config.toml
n_layer = 17
vocab_size = 569
activation = "squared_leaky_relu"
extras = ["an embedding shortcut", "capped logits"]
init_std_o = 0.0
beta2 = 0.95
lr_head = 0.019
seq_len = 512
dataset = "wikipedia_en"
Each number is 128 + 24 x the weight over its row's rms, rounded and kept within 0 to 255. Layers, rows and columns count from 0. The size above them is the row's rms in percent of the matrix's.

# layer 10 attention query, 256x256, rms 0.0736, rows 100-127, columns 64-127
size [103  99  98 137  84 121  99 100  96 115  96  93 103 101 101  93 102  87 105 107 102  94 112  93  97  99  81 112]
[[111 127 120 140 173  82 187 123 105  75 123 136 152 113  85 120 185 104 131 149 122 109 104 111 129 133 111 115 128 164  94 137 118 102 138 105 117 140 124 141 128 130 102 186 130  95 153 137  98 133 108 114 122 123 143 147  87  82 111 134 143 138 128 144]
 [143 119 125 123 115 121  74 114 167 122 179 120 115  96 129 136 140 152 142 142  98  90 116 134 106 141 156  93 146  97 146 170 129 111  90 130 121 107 160 162 124 131 156 117 118  97 120 115 128 108 145 137 149  87 130 132 118  77  95 120 158 132 138 117]
 [137 103 158 114 112 122 133  99  81 166  86 136 124 141 155 153 161 136 166 139  94 156 157 142 159 147 155 200 129 147 148 151  87 109 109 111 137  95 138 146 105 109 191 106 145 146 150 123 137 129 117 118 119 128 161 111 115 139 160  96 116 124 117 142]
 [119 144 182 140 120 151  96 128 120 104 180 122 180 130 104 142 177 110 121  92 146 124  98 147 174 113 133 126 118 151 172 144 115 135  86 103 139 116 141 147  93 124 166 126 199 149 175 155 115 126 144 119 131 150 144 159 150 138 138 145 133 130  95 107]
 [114  93  98  99 114 101 116 128 162 143 114  82 128 118 174 167 155 120  88 123 130 139 134 121 148 113 116 127 144  97  86  78 107 163 103 139 119 113 104 123 155 141  88 120 140 149 101  81 116 154 130 129 143  89 107 174 123 118 125 145  64  75 161 110]
 [ 89 170 112 123  72  77 111 126 159 121 108 137 122 125 114 171 123  89 148 100 131 127 106 132 110 162 111 134 172 152 154 128 104 140 124 145  80 134 140  54 148 137  90 130 127 151  88 133 125 117  81 151 151  70 106  84 146 128 125 105 122 114 121 134]
 [110 160  91 102 104 141 132 114 132  85 131 144  91 131 138 127 104 158 135 111 150 124  94 143 132 134 113  99 143  95 112 176 142 154 126 146 127  98 104 112  85  97 116  73 115 160 129 141 175 100 146 103 131  91 119 135 148 166  95 165 122 148 109 125]
 [173 129 142 112 111 174  85 145 113 135 119 121  94  97 114 136 140 138 171 154 118 122 119 147  89 151 144 120 155  89  97  84 126 108 132  71 104  96 143 141 136 102 112 153 126 138 130 113 196 156 130 102 108 108 103 172  90  98 165 149 116 137 148 121]
 [ 82 104 129 113 141 139 141  55 110 120 135 116 136 125 129 107 163 114 148  99 135  95 137 183 110 106 109 132 136 147 125 172 129 118 125 106 176 122 141 117 136 140 107 138 118 136 133 140 159  78 152 144 113 128 175 146 116 135 177 131 193 159 124 141]
 [150  99 170 144 120 127 184  90 121 121 182 133 140 136 124 146 176 146 148 141 109 128  87 134 145 186 122 121 132 115 148  96 106  83 118 149 137 135 168 153 108 154 108 114 168 117 139  95 126  68 154 119 149  92 152 155 134 100 126 174 102 121 119 139]
 [119 146  93 119  82 117 118  98 114 164  92 102 159 100 109 122 111 144 115 141 116 154 122 123 151 130 153 120  88 138 114 153 154 156 108 100 160 150 169 122 166 143 125 110 119 118  90 134 134 159 109 131 163 129  99 134 163 119 123 118  54 116 139 149]
 [ 97  95 126 111 148 136 146 142 115 130 162 122 156 133  97 100 185 107 134 148 147  73 144 151 154  96 152 132 107 146 105 147 147  85  83  86 138 125 111 170 139 142 123 140 113 154 155 110 115  95 126 142 192 116 153 121 132 163 134 117 168 126  84 146]
 [154 114 130 117 120 116 138 169 143 120 137 133 126 133 112 117 122 145 163 135 141 113 171 127 137  84 118 107 105 128 112 128 137 102 139 114 145 121 179 130 160 102 127 111 136 186 148 123 152 147 147  96 115 123 115 152 109 135 139 105 121  95 121 121]
 [141 107 124  93 150 103 149 183 133 136 128  97 111  93 114  78 113 109 126  83 112 124 113 177 128  80 158 142 161 132 120 152 152 109 150 169 162 113 104 134 147 165 100 119 140 143 161  99 111 153  97 112 142 144 129 141 110 162 130 114  92 119 175 123]
 [117 132 110  93  63 105  81 106  97 104 102 134 145  99 138 157 134 124 171 154 105 129 124 160 128 112 119 135 114 142 102  89 117 126 143 149 108 129  94 153 157 137  72  98 162 144 105 157 157 129 133 156 133 151  84 153 100 131 123  87  79 119 132 155]
 [103 145  57 104 123 151 138 110 114 107 132 144 121 113 119 144 105 163 104 155 149 134  95 116 142 135 121 147 107  99 168  99  87 131 164 113 105 138 152 138 120 107  73 123 147 125  87 119 139  97 131  90 135  92 111 149 135 101  88 128 106  90  95  84]
 [135 150 109 148 124  97 126  96 144  74 126 147  91 109 142 114  43 127 155 133 150 119 121  98 111 159 100 149 124  89 139 105  94  71 166 146 131 157 140 123  92 134 121 141 124  99 107 167 179  55 129 113 124 146 171 124 112 119 118 122 111 166 151 112]
 [157 181 134 147 128 136 127 177 113 137 115 110 123 165 115 119 123 107 130 132 131 137  89 120 105 119 158 117  91 188 177 120 116 149 156 145 125 112 104  84 135  96 150 165 148 128 145 141  84  91  80 115  87 135 136 115 180 132 134 125  82 144  80 126]
 [177  97 111 151 161 151 118 140 134 139 100 116 149 146  75 105  99  93 111 151 171 129 127 157 125 127 155 121  97 137 145 129 141 104 122 148 125 104 142 132 114 127 141 120  98 104 142 116 104 127 145 145 103 138 139 148 156 152 152 133 167 121  96 128]
 [124 144 125 154 153 152 168 114 161 118 148 172  80 156  85 120 118 154 135 116 132 137 107 119 101 140 111 107 144 117 170 113 139 123 109  89 165 141 100 152 100 128 162 101 131 168 150 155 110 155 142  90 115 156 125  92 134 160 105 128 156 134 144  79]
 [169 116 166 130 134 163 135 108 153 141 172 160 168 127 156 121  97 142 102 142 143 123 142 116 115 130 112  86 126  80 149 115 136 134 128 159 137 106  96 124  80 128 185 103 150 136 137 136 183 106 180 145  86 134 138 146 158 108 118 136 144 167 161 116]
 [134 121 137 125  92 158 160 120 113 112 170 107 139  93 123 106 130 140 140 115 108 114 146 117 125 157 125 117 142 122 131 189 150 136  51  91 131 147 135 138 128 150 145 134 125 180 131 159 170 146 136 141  95 121 138 165 126 106  86 111 159 132  79 128]
 [127 148 134 130  88 162 180 135 184 117 144 112 119 113 141 157 111 122 122  96 141 125 136 129 115 146 138  93 109 151 161 178 111 100  61 116  86 111 171 128 143 151 114 131  97 118 145 152 100 121 133 145 101  89 129 109 148 132 120 149 143 148 140 147]
 [179  94 114 108 151 131 125 156 158 128 184 105  79 108 157 153 156 111  99 158 122 149  99 104 124 133 117  80 193 129 108 109 114 115 133 165 144 141 165 153 121 165 124 152 120 146 152 137 104 116 150 176 146 119 110 126 125 106 151 165 118 121 130 124]
 [152  96 160 121 143 143  94 176 125  96 129 154 166 117 133 110 137 116 142 121 147  95 118 120 168 112 129 171 116 160 129 147 141 101 100 128 146 105 142 166  95 131 135 107 122 141 111 123  94 122 139 100 138 203 118 121 109 113 152 102 107 103 128 136]
 [139 140 119 156 146 105 131 141 107  91 122 162 138 111 107 115 148 152 138 138 162 155 100  89  97 130 130 165 144  93 168 117 117 148 123 168 182 129 114 129 115 118 127 100 178 106 115 125 111  74 138 122 127 128 126 120 164 138 124 157 141  99  98 130]
 [122 124 146 160 140 119 125 118 120 156  93 133 169 157  89 125 128  92  92 129 175 137 160 127 104 120 124 153  78 111 115 116 146  90 134 112 114 120 115  92 110 143 157 146 123 143 118 112 121 113 112 114 127 140 147 100 147 112 113 150 152 192  85 116]
 [ 92 150 147 153 106 132 163 121 169 124 140 147 103 128  95 115 125  96 136 137 129 141 142 109 176 161 146 152 127 138 160 125 104 121 106 105  74 113 132 152  74 138 149 158 127 126 125 127  83 104 112 124 145  81 149  95 104 141 124 143 142 160 150  94]]
# layer 10 attention key, 256x256, rms 0.0703, rows 100-127, columns 64-127
size [101  85 101  72 100 101  99 114 103  93  98  99  90 100 104 109 107 101  92  83 100 107  98 113 108  95  97  93]
[[125 110 124 119 147  81 115 125 107 127  79 137  85 156 134 148  80 156 113  83 144 140 127 120 131 140 135 169 112 137 160 122 116  86 171 153 146 140 167 161 107 108 167 139 120 145 138 123 134 138 178 102 152 171 145 148 150  89 173 123 176 119 114  95]
 [115 128  96 130 136 158 151 137 116 109  81 179 170 142 137 153 198 103 102 118 133 118 113 141 106 137 119  86 149 151 114 162 135 137 116  86 122 110 134 113 149 139 157 114  95 122 124 110 113  85  98 147 151 117 126 121  91  96 128 132 162 127 157 106]
 [139 161 167 131 127 102 112 127  88 102 129 100 119 110 133  90  69  94 174 118 133 151 114 151 135 142 119 145 122 140 117 123 115 144 110  82 125 103 177 125 110 156 136 140 143 123 127  53 110 120 109 178 119 166 134 133 127 156 135 129 101 110 108 103]
 [153 135 143 104 119 123 130  94  96  66 125 151 167  97 119 106 160 121 120  85 133 119  93 143 140 125 141 141 112 154 164 162 136 110 126 116 126 141 149 139  91  86  96 162 115 134 119 108  90 103  98 144 132  86 174 132 157 126 116 141 143 121 114 122]
 [120  97 101 122 139  90 101 157 147  93  96 167 101 162 163 134 154 117 179 151 109 117 142 124 154 108 126 114  95 114 134  78  90 129 131 121 145 136 127 112 137  99 149 142 132 132 124  72 104 145 122  94  96 112 167 134 131 136 123  66 136 123 150 100]
 [ 74 117 156 183 127 139 129 122 136 145 128  98 136 143 158 131 129 127 122 111 148 113 109 136 105 114 160 120 140 139 141 110 126 151  92  68  95 163 125 119 133 122 121 117 166 123 135 147 114 149 100 167 131 101 115 107 120 120  76 164 137 100 156 124]
 [ 92 141 157 168 133 185 121 160 126 150 113 139 150 105 114 104 147 142 148 105 108 127 117 140  87  99 168 165 141 151 123 138 143 159  98 126 137 179 132 135 138 139 105  93 125 114 127 113  81 121  87 123  95 134 114 126 114 121 112 157 128  98 150  70]
 [132 147 156 116  78 115 141 128 156 115 115 121 116 103 132 137  88 128 142  98 135  86 124 153 112 113 128 118 152 109  48 112 103 150 126 128 127 150 116 159 133 115 147 124 149 182 130 142  73 129 108 114 143 122 116 146 159 134 138 160  91 107 133 100]
 [105 120 151 116 124 172 112 140 101 129 144 100 182 164 100 133 133 103 135  65 140 117 168 120 146 123 107 117 173 132 117 101 110 107  83 116 127 109 130  93  98 109  98 143 138 120  99 125 141 121 116  85 111  96 155 119 160  85 150 136 162 118 117 121]
 [151 127 132  92 123 140 120 110 115 114 134 154 161 162 141  88 119 110 128 113 126 151 123 134  74 117  79 145 140 114 102 147 132  81 123 107 163 101 131 167 124 115 152  92  73 101 101 150 147 104 142 135 151 114 123 128 106 150 109 114  36 104  98 113]
 [161 142 134 141 157  86 129 109 110 173 143 116 136 107 118 132 103 149 105  87 125 212 128  91  87 124 119 120 108 121 140  88 143 118  91 129 169 109 120 125 116 109 117 106 132 118 160 106 119 134 157  93  98 131 104 132 116 144 129 127 137 182 111 134]
 [145 137 121 104 122 125 137 157 135 122 149 132 191 112 132  88 118 108 142 126 151 179 112 154 151  92 117 125 129 162 175 129 144 104  94 100 151 109 145 170 150 103 159 149 119 106 161  76 104 133 144 101  94 160  86 161 109 152 150 155 174 150  77 162]
 [105 107 117  99  94 176 137 114 121 103 139  92 101 124  82 176 121 134 126 150 141 110 116 112 133 114 156 115 104 143 102 136 102 117 139 151 123 127  72 140 133 169 125 109  98 137 156 147 179 147 181 132 180 137 159 145 110 127  85 126 188 103 134 124]
 [ 96 125 122 118 138 151 129 120 159 123 128 111 156 139  92 112 204  80 148 111 126 148 146  98 128 204 151 118 109 119 102 132 148  94 124 141 147 116 136  76 110 135 194 108 131 120 101 106 101 137 131 101 156  91 146  98 112 132 102 120 109 172 120 158]
 [113 108  97 160 186 108 144  99 163 127 103 148  66 127 122 120 159 127 151 134 139 168 119 163 117 108 133  55 138 125 100 116  85 156 135  79  93 113 117 133 129  96 145 155 121 169 168 112  99 105  72 136 116 106  72 151 167 125 137 164 124 110 120 145]
 [ 85 147 146 120 156 173 106 135 159 137 148 202 127 111 147 124 116 144 142 152 132 148 168 178  98 149 132 130 124 100  66 105 109 108 165 151 142 131 143 131 133 113 104 142 156 104 140 131 117 190 155 118 126 140 144 110 140 122 140 129 124 134 118 114]
 [144 165 143 109 167 129 116 115 169 119  99  83 104 145 128 151 133 127 127 131 115  93 138 143  96 138 137 150 165 112 131  96  98 158 160 111 118 158 152 152 124 128 117 142 152 138 141 159 123 121 101 132 135 126  53 110 125 158 142 133  69 130 149  98]
 [126 143 126 135 104 147 163 105 170 104 170 140 161 132 143 133 145 141  98  97 162 150 118 117 121 185 149 118 110 152 112 136 168 129 134 138 141 135 113 119 160 162  83 139 146 117 186 141 151  87  80 135 145 140 100 106 140 128 127 124 163 141 102 139]
 [134 136 114 122 128 150 151 110  92 109 122 156 146 128 109 114  97 100 101 131 151 165 114  52 126 119 149 111 167  68 136 179 118 134 151 172 132  99 101 151 117 136 111 172  86 146 123 113 132  86 132 124 162  88 129 147 133 130 136 100 113 170  96 167]
 [135 151 110 144 136 117 174 102  64  83 114 120 155  83 126  82 159 145 115 125 104  91 121 192 121 172 135 136  95 113 130 124 128 114 128  85 150 167 139  94 148 136 104 105  81 153  86 113 143 148  98 154 120 145 127 145 134  93 124 187  97 141 144 140]
 [169 141 112 128  93 158 123 133 147  81 130 165 185 105 120 143 168 142 114 136 125 169 108  98 166 127 114 138 134 156 136  99 130 153 166 159 145  78 152 113 125 140 120 117  81  90 127 119  83 136 146 107 102 117 129 136 121 145 179 128 140 123 109 122]
 [144 162 162 144 102 134 138 131 121 119 139 160 163  97  96  95 126 117 123  93  95 117  87 133 140 119 158 149 117 164 129 123 136 137 145 122 159 117 113 139 117 136 125 147 161 133 127 136 109 132 168  97  95 172 121 132 125 121 126 138 181 137 113 135]
 [106 120 150  75 134 138 132 129 114 148  96 109 102 121 119 147 129 127 152 144  94 137 114 111 130 119 105 148 164 120 152 137 131 146 188  92 137 144 131 130 107 168 103 119 159 135 110 146 160 116 153 186 126 125 159 110 139 105 124 112 140 175 128 134]
 [156 118 105 131 121 121 141 134 118 118 105 118 122 119 162 155  83 155 141 121 109 120  92 115  87 106 127 158 137 115 107 136  94 161 165  89 137 147 118 161  97  86 143 145  87 140  79 158 144 158 164 119 131  97 134 110 123 131 118 127 101 118 131 117]
 [121 136 179 163 137 159 111  81 135 111 120 124 151 100  76 106 145 117 178 105 137 146 133  99 131  89 112 132 105 109 153 117 139  96 152 163 150 131 137 105 133 136  97 131 129 143 176 114  99 109 129 117 142 146 131 126 113 120 129 147 115 140 102 103]
 [111 125 105 126 109 155 146  96 125  88 110 175 152  91 112 146 144 101 125 115 135 132 120 119  78 175 137 166 151 132  76 136 159 120 123 161 154 122 153 112 126 130 107 135 102 134  90 116 123 103 103 147 176 126 125 166 145 112 150 158 133 132 118  95]
 [166 140 121 148 108 147 123 155  98 128 165 111 164 146 103  56 146 134  94  87 148 169 133  90  93 170 140 145 151 124 130 129 128 116 126  97 146 104 110 132 168 128  95 175 164  99 127 125 183  98 145 131 119 166 144 155 108 158 143 154 196 144  93 132]
 [ 65 130 139 160 163 121 161 144 133 103 111 119 118 171 130 141 156 111 141 138 149 151 144 121 144 118 112 150  83 121 133 142 178 145 130 109 138 149 115 113 136 162  99 147 151 124 108 150 165 154 140 151  98 116 122 142 112 102  91 126 115 112 122 125]]
# layer 10 attention value, 256x256, rms 0.0614, rows 0-24, columns 64-127
size [ 98 100  96  98 106  96  95  98  96  99  98 105  99  93 102 101 100  95  97  99 100 103  95 103  97]
[[111 150 138 164  77 162  57 130 138 135 145 138 120 123 122 116 130 169 128 113  64 113  95 116 128 133 125 126 126 121 113 116 139 110 136 103 170 142 116 176 164 109 129  55 131  80 121 125 186 109 110 132 108 119 112 123 146  86 144 153 149 108  61 146]
 [ 69 142 142 115  92 123 168 157 145 118 136 148  99 165  70 131 165 129 167 148 121 141 164 118 112  98 123 138 144 158 139 130 137 143  97 106 136 100  95 109 180 103 157 125 139 137  92 173 100 181  99 130 165 189 130 134 146  84 106 140 162 101 146 152]
 [108 108 149 132 167 148  92 100 184 140  96 109 131 109 155 112 105 126  99 136 185 177 164  94 171 129 186 164 158 132 143 139 139 121 110 131 130  99 124  99 124 100 139 139 133 145 174 130 102 100 149 141 120 129 113  85 100 147 112 134 125 136 166 138]
 [123 143 138 114  50 158  58 138 126 141 177 148 160 134 119 106 118 146 137 117 132 124 143 102 101 142 115 126 101 108 122 146  87 147 116  73  89 118 148  90 162 123 154 106 103 121 138 149 130 147 118 126 156 140 142 146 121 121 126 114  98 150 142 129]
 [105 162 135 170 116 119  95 127 136 130 166 136 118 159 115 118 120 179 117 152  98 131 119 105 139 104  90 124 119 194 129 119 152 123 175  77 140 139 134 118 135 133 142 163 171 116 141 102 185 134 101 156 163 136 169  97 134 119 163 150 132 110 118 142]
 [159 152 117  78 126 149 115 158 115 103 151 130 145 120 130 120 147  88 123 131 149 130 120 131 136  93 182 130 132 157 158  92  94 188 134 138 118 110 130 104 151 150 121 101 150  98 133 140 120 104 120 128 138  77 179 139  81 113 161 123 128 168 152 140]
 [110 154 142 110 103 148 148  88 117 121 140 113 142 140 136 138 146 150 151 134  88 122 128 119  96  67 112 115 103 149  88  99 138 130  63 132  95 145 120 133 162 114 145 137 148 173 130 102 152  99  96 111 142 144 188 140 129 180 144 127 166 158 139 111]
 [149 147 117 126 116 128 113 110 130 105 139 102 143 108  94 121 109 117 144 157 122 138 116 114 173 155 134 103 128 114 150 153 131 148 152  99 186 116 124 137 168 124 135 142 162 166 180 179 104 145 139 104 120 163  95  99 146 113 139 110 161 154 171 135]
 [141 100  95 140 134 126 122 103 161 127  78 156 140  99 144 119 182  95 113 134 123 115 154  80  89 126 138 156 127 168 146 110 107 133 149 126 129 125 149 157 164 125 156 100 181 134 146 137 150 132 117 126 176 148 125 130 102  99  91 141 134 126 108 150]
 [150 129 132 133 118 111  68 127  88 107 153 143 112 127 130 168  82 154 122 135 124 121 155 132 148 104 111 135  80 141 151 176 141 176 156 147 106 151 131 126 138 118 127 103 119 195 119 184 148 161 134 119 113 118 129 104 143  83 136 113 127 111  92 120]
 [165 103 120 128  81  94 122 131 130 124 142 162 114 132  67 134 102 131 117  85 135 165 132  92 170 130 126 142 109 149 102 114 109 108 103 124 151  97 106 128  98 125 146 183 139 119 120 149 156 142 118 151 164 120  85 139 126  56 142 125 129 152 134 129]
 [142 120 115 136 107 115  92 111 159 129 109 123  96 133 128 121 117 153 125 120 106 124 130 141 138 162  99 137 137 184 161 105 125 135 119  85 159  87 111 120 131 129 131 129 134 114 111 172 131 133  77 146 107 142 159 138  93  73 137  97 143 157 121 124]
 [121 142  80 103 103 110 143  80 150 137 136  96 121 103 118 108 156 158 122 122 113 137 111 159  99 109 112 150 128 155 143 120 122  99 121 139 144 155 120 141 133 130 122 106  91 138 108  92 122 154 129 115 140 182 137 163 143 141 142 107 118 104 165 163]
 [135 132  92 134 134 129 118  91 138 114 137 115  83 123 163  86 107 122 148 146 135 132 147 151 160 135 156 151  99 127 144 151 115  71 135 124 129 125 166 174 169 133 137 119 109 191 107 132  98 127 120 126 125  98 125 146 142 149 119 129 161 112 140 122]
 [ 76 125 120 111 162 138 142 117 117 111 110 116 133  88 150 142 127 140 111 135 141 130 130 155 112 181 140 135 132 128 110 115 142  83 107 123  98 124 136 142 142 110 137 104 130  90 119 135  84 130 149 117 155  91 126 124 138 156 151 114 161  77 152 153]
 [112 163  62 102 107 139  90 112 177 142 150  82 165 155 121 152 142 164 121 127  89 125 159 146 137 161 114  67 112 126 142  82 139 118 150  89 160 146 162 134 139 118 112 148 122  75 103 134 111 146 142 130 127 176 150 107 151 114 136 145 167  86 137 140]
 [153 170 161  91 128 134 127 101 136 106 157 103 106 118 116 103 110 137 131 142 124 180 170 105 127 140 161 114  96 133 111 141 132 143 158  67 143 109 100 104 114 122 125 178 126 128 136 159 107  99 118 127 154  95 173 115  76 118  75 100 123  71 144 152]
 [134 188 106 130 142 175 156  59 145 108 115 146 115 134 140 140 125 145 135 140 138 157 136 159 105 142 114 124 167 119  96 123 114 151 117 123 123 104 106 105 166 139 118 142 120 132 151 129 134  95 136 132 156 174  90 122 130  90 162 150 202 148 124 123]
 [128 125 146 115 107 136  79 184 110 154 109 129 120 118 104 157 142 133 136 103 133 116 106 178 109 120 109 103 112 144 116 105 135 146  90 117 172 126 170  84 108 162 175 149 149 155 163 126 149 129 129 136 198 106 138 120  89 156  96 118 149 170  86 125]
 [162 148 153 139 125 107 121 117 102 151 129  92 152 150 156 114 120 116 163  98 140 164 146 109 138  79 172 169 121 171 124 140 109 130 124 135 102 115 152 189 138 122 137  88 144  89 134 156 113 140 157 176 154 209 118 118 128 165 145 117 130 141 111 143]
 [124 125 157 147 122 134 117 166 162 145 125 109 126 125 146 138 116 185 105 130 170 150 134 131 107 129 106 116 112  39 138 141 129 169 146 119 138 125 130  67 116 152  87 112 135 134 111  86 124  91 155 128  88 179 166 156 137 173 141 169 123 105 125 117]
 [102  92 128 121 154 132 138  79 141 107 151 105 131 113 127  99  99 132 128 138 101 138 107 134  78 150 109 128 113 102 149 125  95 153 126 116 113 128  93 148 107 145 125 103 112 137 109 121 142 107 123 122  94  96 155 106 111 132 196 127 138 158 125 153]
 [184 126 137 130 112 131  71 118  66 179 175 142 158  96  91 136 152 127 128 119 136 145  92 105 115 119  76 146 108 129  90 149 135 152 151  97 133 122 156 116 143 174 141  99 149 101 140 101 166 128 154 138 100  85 132 181 110 142 135 122  94  82 126 130]
 [138 107 144 106 128 144 167 140 107 115 156 123 123 103 143 115 114 172 150 110 152 126  75 136 118 134  98 123 157 118 144 129 128 107  81 147 105 115 198 134 151 143 109 120 127 122 149  93 147 108 137 126 146  64 119 141 166 110 113 140  70 124 104 120]
 [121 171 152 148 154 164 119 109  95 156 143 174 134 134 155 117  97 108 102 130 152 133 164  96 165 106 148 193 138 149 124 127 134 164 133  98 108 107 128 129 115 138 142 127 127 110 110 133 101  84 119 126 150 134 121 134 154 142 144  90 127 157  66 160]]
# layer 10 attention output (transposed), 256x256, rms 0.0602, rows 0-23, columns 64-127
size [ 98 106  98 104 108  99 104 101 100 103 100 100 103  92  97 102  97 105  98 102 100 103  98 100]
[[110  88 114 132 174 130 169 101 110 150 131 136 147  97  84 114 118 134 130 126 134 139 147 135 134 109 124 120 143 135 129 122 128 110 106 101 129  83  95 103  90 114 161 158  85 157 150 148  76 163 119 142 188 112 170 120 125 147 126 116 106 195 129 119]
 [158 117  94 114 152 125  90 133 136  84 128 134 126 104 190 120  74 127 154 145 124 105 149 144 109 155 152  89 117 116 142 122  94  80 142 163 139 128 140 140  98 135 183 143 138  89 127 101 148 102 137 111  99 113 116  85 141 161  99 121 107 121 119 103]
 [136  87 100 153 148 149 150 153 142 139 153  89 161 150 127 136 127 158 121 109 134 139  76 114 119 161 123 132 123 116 115 101 119 141 125  73 125 109 134 135 125 105  81  91 148 142  97 125 146 158 109 141  92 104 147 164 110 136 152 130 127 130  79  97]
 [122  98 141 123 117  84 149 139 141 148 102 126 147 165 140 135 147 125 128 124 146 105  79 159 163 121  95 159 149 124 138  74 141 143 112 115 122  93  95 126 106 143 158 152 115 113 140 124 102 137 144 123 118 118 130 109 145 116 143 135 114 154 114 120]
 [167 114 105  87 145 133 173 138 126 149 100 133 130 101 109  80 111 105 136 108 118 159 108 144  94 112 127  96 142 124 119  95 111  87 115 183 151 107 112 156 128 120 130 151 107  80 126 113 144 164 133 100 142 120 115 159 114 110 156 142 122 126 143 142]
 [ 65  91 146 132 111 111 153 104 127 144 119 110 119 179  86 113  93 109 150 166 138 128 128 151 159  88 106 139 193 113  99 120 154 111 106 118 106 177 122 128 121 118  98 146 106 137 119 135  92 145 103 122 118 143 136 158 169 121 142  93 120 108 143 100]
 [126 138 112 166 117 111 116 165 120 167 149 162 156 124 119  99 124 102 120 153 167  95 131 135 122 139 100 175 128  94 136 113 155 117 107 127 113 119  99 125  83 156 159 114 160 117 100 158 113 129 146 139 108 134 110 111 172 134 124 132  80 152 127 149]
 [123 122 109 151 156 136 167 102 128 102 148 136 118 134 134 127 127 116 109  99 150 157 115 118  85 124  98 122 100 105 103 135 133  92 111 124 120 143 106 131 136 134 139  90 133 108 114  64 153 108 126 172 137 131 109 134 105 133 137 124 104  98 113 120]
 [147 133 131 127 145 129 167 139 142 109 145 116 127 116  70 108  96 112 127 154 107  99 138 118 120 142 114 125  94  98 153 149  95 131  74 128 142 157 147 133 124 133 165 161  87 161 123 135 115 184 130 126 101 119 149 103 165 128 113 121 127 134 119 111]
 [ 89 144 172 130  71 142 142 110 140 118  55 133 150 126 108 135 153 128 119  75 156 157 138  86 128 139 138 151 171 114 117  67  85 127 128 124 138  88 166 117 138 132 150 134 129 117 140 102 130 118  97  98 143 174 157 143 108 123 109 127 130 143 111 118]
 [175 126 137 145 135 163 144 116 144  78 139 130 117 119 164 119 131 154 136 122 143  62 137 118  84 135 162 122  85 123 153 149  92 103 175 115 133 134 151 136  84 134 107  52 138 132 123 124 151 124 165 108  91 110 124 126 153 133 158 179 151 137 131 138]
 [ 86 109 121 117 117 115 124 109 124 140  69 109 132 141 126 102 165 122 108 128 134 108 130 135 119 133 106 114 130 133 107 157 124 115 126 172 141 118 119 124 123 143 157 171 130 133 122 137 109 177  97 116 148 108 137 109 146 104 159 129  99 121 105 119]
 [161 118  98 145 138 161 109 148 141  82 145 137 122 118 205 147 108 132 144 175 132 108 156 139 122 151 130 118  95  89  73 140 147 102 141 116 158 133 107 115 141 137 163 107 146 109  89 135 186 121 137 146 149 128 108 154  83 152 122 111 158 146 158 136]
 [150 141 154 102 115 136 128 156 116  79 122 143 172 153 103 160  98 118 104 125 125 142 117 113 116 142 116 138 132 125 130 117 109 124 193 122 143 147  94  90 100 124 100  89 123 138 122 143 137 178 165 128 142 166 132 109 129  79 140 104  97 142  85 120]
 [150 162 114 145 154  97 158 146 150 147 114  83 136 111  93 147 111  98 138 156 103 154  96  98 139 143  90 128  97  91 115 153 158 155 126 168 153 143 113 156 111 108 133 109 127 127 103  94 144 128 135 146 109 158  65 148  87 131 129 127 131 186 106  93]
 [121  83 131 150 169 122 152 143 144 116 112 153 116 109 176 124 139  92 116 124 171 123 124 157 121  91 106 152 136 118 115 113 145 123 140 179 145 150 116 133 148 136 145 116 138 150 148  88 156 115 118 107 161 103 118 141  88  89 142 101 160 125  93 103]
 [133 112  97 135 165  93 138 155 103 149 145 152 141 133 151 135 170 104 158 135 141 127  74 155 139 118 111 154 139 105 131 139 147 128 127 162 118 135 120 139 120 154 130 107 111  89 113 109 107 128 154  81 119 149 125 127 146 119 180 129 149 166 141 131]
 [108  88 134 140 118 112 137 175  98 147 144 116 170 101 123 160 132 144  91  85 149 102  86  98 131 126 142 127 184 127 135 112 128 159 142 137 172 159 122  80  97 104 112  81 145 189 126 108 164 129 126 162 140 105  92 141 156 128 123 139  80  73 145 144]
 [ 83 130 122 108  89 120 154 105 116 134  98  90 135 171 151 126 125 116 122 144 109  95 192 106 141 117 131 125 178 150 123 100 126 132 117 149 122 109 149 186 183 118 167 152 104 112 107 161 135 159  98  93  78 135 138 116 146 129  92 159 130  66 143 158]
 [123  99 137 121 122  77 121 131 141 129 141 114  77 126 122 139 128 129 121 162 135 114 126 110 148 135  94  92 106 107 151  89 123 115 118 125 130 124 121 137 131 140 106 150 110 124 144 113  96 137  87  95  94  98 202 140 130 123 139 127 125 159 146 137]
 [139 156 111 108 109 120 141 146 125  69 127 107 118 166 178 135 131 106 137 112  86  99 120 140 128 128 150 137 142 172  98 147 146 115 165 141 130 138 122 151 162 126 168 104 106 108  92 171 173 112  97 153 133 127 107 145 101 131 131  79 133 108 171 134]
 [136 122 136 131 112 134 165 145 140 199 137 155 111 175 119 166 138 142  87 115 161 122 133 117 163 158 132  99 145 150 109 146 133 130 105 134 127 130  87 118 120  95 134 141 101 153 113 142 159 139  98 143 138 129  93 169 143 101 124 136 138 116 149 119]
 [104 116 109 121 143 143 136 113 140 124 113 151 105 178 141 137 151 101 155 149 145 100 170 123 153 146 134 100 125 115 133 164 140 136 102 185 111 128 104 134 112 134 189 171 101 118 137 139  90 132  66 116 110 135 125 108 153 128 153 107 145 129 123 159]
 [148 159 126 165 113 121 121 102 131 134  99 135 122 152  89 136 131 154  60 140 109  97 142 100 133 151 170 132 155 159 140 153 155 128 106 124 151 168 145 100 115 128 112 157 124 113 140 137 135  96 162 145 126 185 109  99 140 124 141 146 149  79 103 119]]